config = dict(
    norm='rmsnorm',
    qk_norm=False,
    tie_embeddings=False,
    init_std_qkv=0.0885,
    init_std_up=0.0885,
    lr=0.0108,
    lr_mult_qkv=0.4,
    beta2=0.99,
    lr_head=0.0115,
    grad_clip=1.0,
    warmup_steps=200,
    decay_shape='linear',
    dataset='wikipedia_en',
)
Each number is 500 + 25 x the weight over its row's rms, rounded and kept within 0 to 999. Layers, rows and columns count from 0. Numbers have three digits each. The size before them is the row's rms in percent of the matrix's.

# layer 3 MLP up, 256x64, rms 0.372, rows 69-83, columns 0-63
092:539500518460536502484486480473574522523527514499492513505484498506478503479437465483513496539463496533500559511500493492493481476500495548509468489493550519516499454507533499513495493506486500
098:501520464504463504512480534524513478491483493477486501478460495507455494526503553482535466525439491495465501505506535537471507496478488526512486573528495470524546496492505464506486512508500505
119:454491509533441494478499534524493532524517528513511484528509526474523515527548487493471465523505513497506462489563512506500556522511489505507465551499496489531497511503486522472530487473522511
094:496478509479542500559479470488517553522513505481486524491499476512541546483494489510475473468456506502472533508489519508530445511501531534519490502499497496459465542498468472503544514497494502
114:541458481506480510540534465559495504497460495501506481492515501514500505497515525480503488487500490511447480491498488454575513499477483496469504533502488475471495502492501458499535464451515531
067:505521496504516440479541500506521487524520490424528464469500475483487506482496457514447495475492518519479517473521495480486516521482478506475505452533492483503509456540483504499483524542486498
115:479472518499495470503461497452493492509504508477441466501501472514481478489490496518464490461517508467517463489501491504556519512525554490481529485473476481556494499476544491475495510541532510
069:500502462483486541484494489512515504465464522482491511511484507520521527545544481512509462518467493476505546519531511524473525457516466479558536454507489489474487534485528539488491497480515487
095:545522530528454499472525545502462488515471479489484500475500520487511476490500589498506489489500495515515490488527506518447488494513452468497498469526497495467495508514499497492506548514481452
128:502497468543480486529535545497463469505471430505530481535523526488478514534500476470524472524508499470483526509515487471492513481481494470524510562520482477487531498488499502498506491475467467
095:479497485485512528480493512529516484501506483469514548525481533534492491526500481553538485522536526518480549484514506486455548494488554509462509485452504497466460472478495502479487517494522516
088:498506489505448505483534469491478484445517465490445482479515510529525512506528495495536482525475515543522471461451528496492461506483513487503461505466480506495497514494475498443482507536484485
122:491473516486536501464498511512469478502514522489455549500524459545523499570471548500511481502509496517510523543518471524524482516468499486500485488503488499514485460507495484497501461439475490
084:484500524471511426513475529502449479517497508507487528476512439516484500464482511526524511500465508530542476515504498524496482502466512470470514521518530496528538520489490526517527481476507449
088:504508489514443522481503451507518454488511529491460508500495491483504535482513511504512520537499484488470534487508477535447486525536483465535463535463536519508497523512478540526534465495501500
# layer 3 MLP down (transposed), 256x64, rms 0.338, rows 69-82, columns 0-63
101:466498485502489500479520481517477512501531485486472481437470525490503529518518505486504502561455526499514532467475497496455476490464460491460481529493486557483484538469514530499518504526508498
100:500511524479499532513506569503504453490468503454477492498489526511510523492528466517482503482516508482524454516475499538533512526468516498550504483530510482470475497436507449493491473498504503
123:465526504479534488488507520495563485500491486533539478506510478493461471477459477494485488457527484539478515522536503519465512513509489446514553534517527508488520535524517505495547508490491499
087:531506515486491508434504482514505471472524486505484538443480532556480504494467519465520462486519513498511454498469482491517508511515510492534477541483461452501490508473475506505501515472536503
110:456505506508495501481486497462497489480527505491524462521488475512503469507479446490484489513484518511485499491581497525447464458482499488531535534496514531529483457494489492504489534539497467
068:468525518536485534485485495536472545489518477491513504485493483515480490492482530536484474470498457523485493491507544524496500520536491546475521457465510500459498536549462472480512504498526461
114:471473515471511490516514510506499551501494528517504514513480527537499499477527502532499502517509486489525488509430527462494523505463474540552502468541478514462518540545531535495516487495485481
075:511538541524540492495532448479550490524475473533521508522492480496499512515510502484505527481473511497531474503448529483468475548486462532494491483541525486494479476501473473518507524511462519
092:558497508482506523507501479528505523545502551499540509447494488497492461476528462516467502520514500489512536502488578485507484482518476474507505505525453481505510489479516518524470479466518511
117:463519539464478504482481494519531526533485499522508490463512519521472510468541455479518509500512499527460475480513478542478514446507497491487542514496500516490537508472555514498480529535513465
106:503497492545500533498478495495479460483494544527510508496507556441482478477487463521495546526485493494546478530453484513492495500530515505479514498515485480555462489522521534506525499483527474
097:487515472472505484520470472540540503483503518486536507520479498502531453505507496495529513461482503517513486456457506492505529466472546524478476495569514504491510500556467482471470521507494487
119:457472526525531491530494529483508505485464509504447542477519489509505478495468489515526496539487475498494509467503522534498511482452501509465481540556485510512510457529509492533536502515458528
079:485518493504500534551468506485501498470526548478519491487508488508490455529541505518501466433498488487514534495483505519544469450510490521538507491529552492537486489495487485518513507494543513
# layer 3 MLP gate, 256x64, rms 0.411, rows 70-83, columns 0-63
086:462488478474568463503527481497515492546522514458501511534495500523524526538512494529505527532539531478533508519507488491501515521495546511506501445451460491492480495505511511506485477474474482
117:513445515484449540476517508528472475540527516503495508537499498512511529562539458523476471526500514499489486518545485520518530516500534494499464512496494480525497474484459513492503518517487543
104:529530539463527511517500495487490508498514496520533468487465552470530471475497472470527454500515496506522456463471524527551454470495488508513514494497490505521493478485526468481493488524496449
106:486498494530476483553483506485499499506497520472505543488486446480470530453480533474521519440443511496530518471499469500486505463501511542539506476506523526542479476504498496513494487510493470
078:504554500520499505468519489499490496488513503452434487498495465472502537491495530497531533499489485494516486547518506517476482501526479500477500493518486525553471554542486546477502509487451497
110:528557536499529482510471516523498481510479458482487459492486507506501490511470446458549507479500496494515476522483510512491453510517493524483515525511471506519448538460486507478497497492554472
094:501474482486492523519496493499494486446455493507471503516502487496477506491494444475470465447489490468563508471494522560514493505520488463503555514480524464493532472497531498473500489502504485
105:524490488557439454470514510494454528486502496516495502478484509494510477477532505518448505493477520515536529516505544490471505501507462451532543490542517525472500475488499517477494496512487523
130:480524515492509529470453473455510553533524498518510550503484508448461517500514501509500503488513525504516506549484530545521483542509486513458524502487522500501454489489488519523517502551516508
096:533518506521460485500518529484478502480506518531500467474524451445481533490495518463468520488446489533500469537493516501502481510518469494508551499488526547558529523512502505482515503495493493
088:406501521529493513486494468510458490519516489490461501519515513516501487502498508509511493535516487517530479555485507456520482512496537499477483462442504527499488519490467487470499533462506490
115:494478528488475489522472540514495476510522535493453540481543529512501507554515531530488487539472495509516497513502482496551492489469478512498509533513494507511488446537510485436493506464494478
091:512511520481502488515517501538513556534502490500527505522472481462512488495546474464522530484488516455484487522497538530502507538500533493495486485550516499496535519532516466522475480539469445
086:508471488491481507472547452467516473480487523509480507556504517475476554482529515483525493497454470499485496477482531469481492516513487493514527497456536508539478536497518510516507502560516508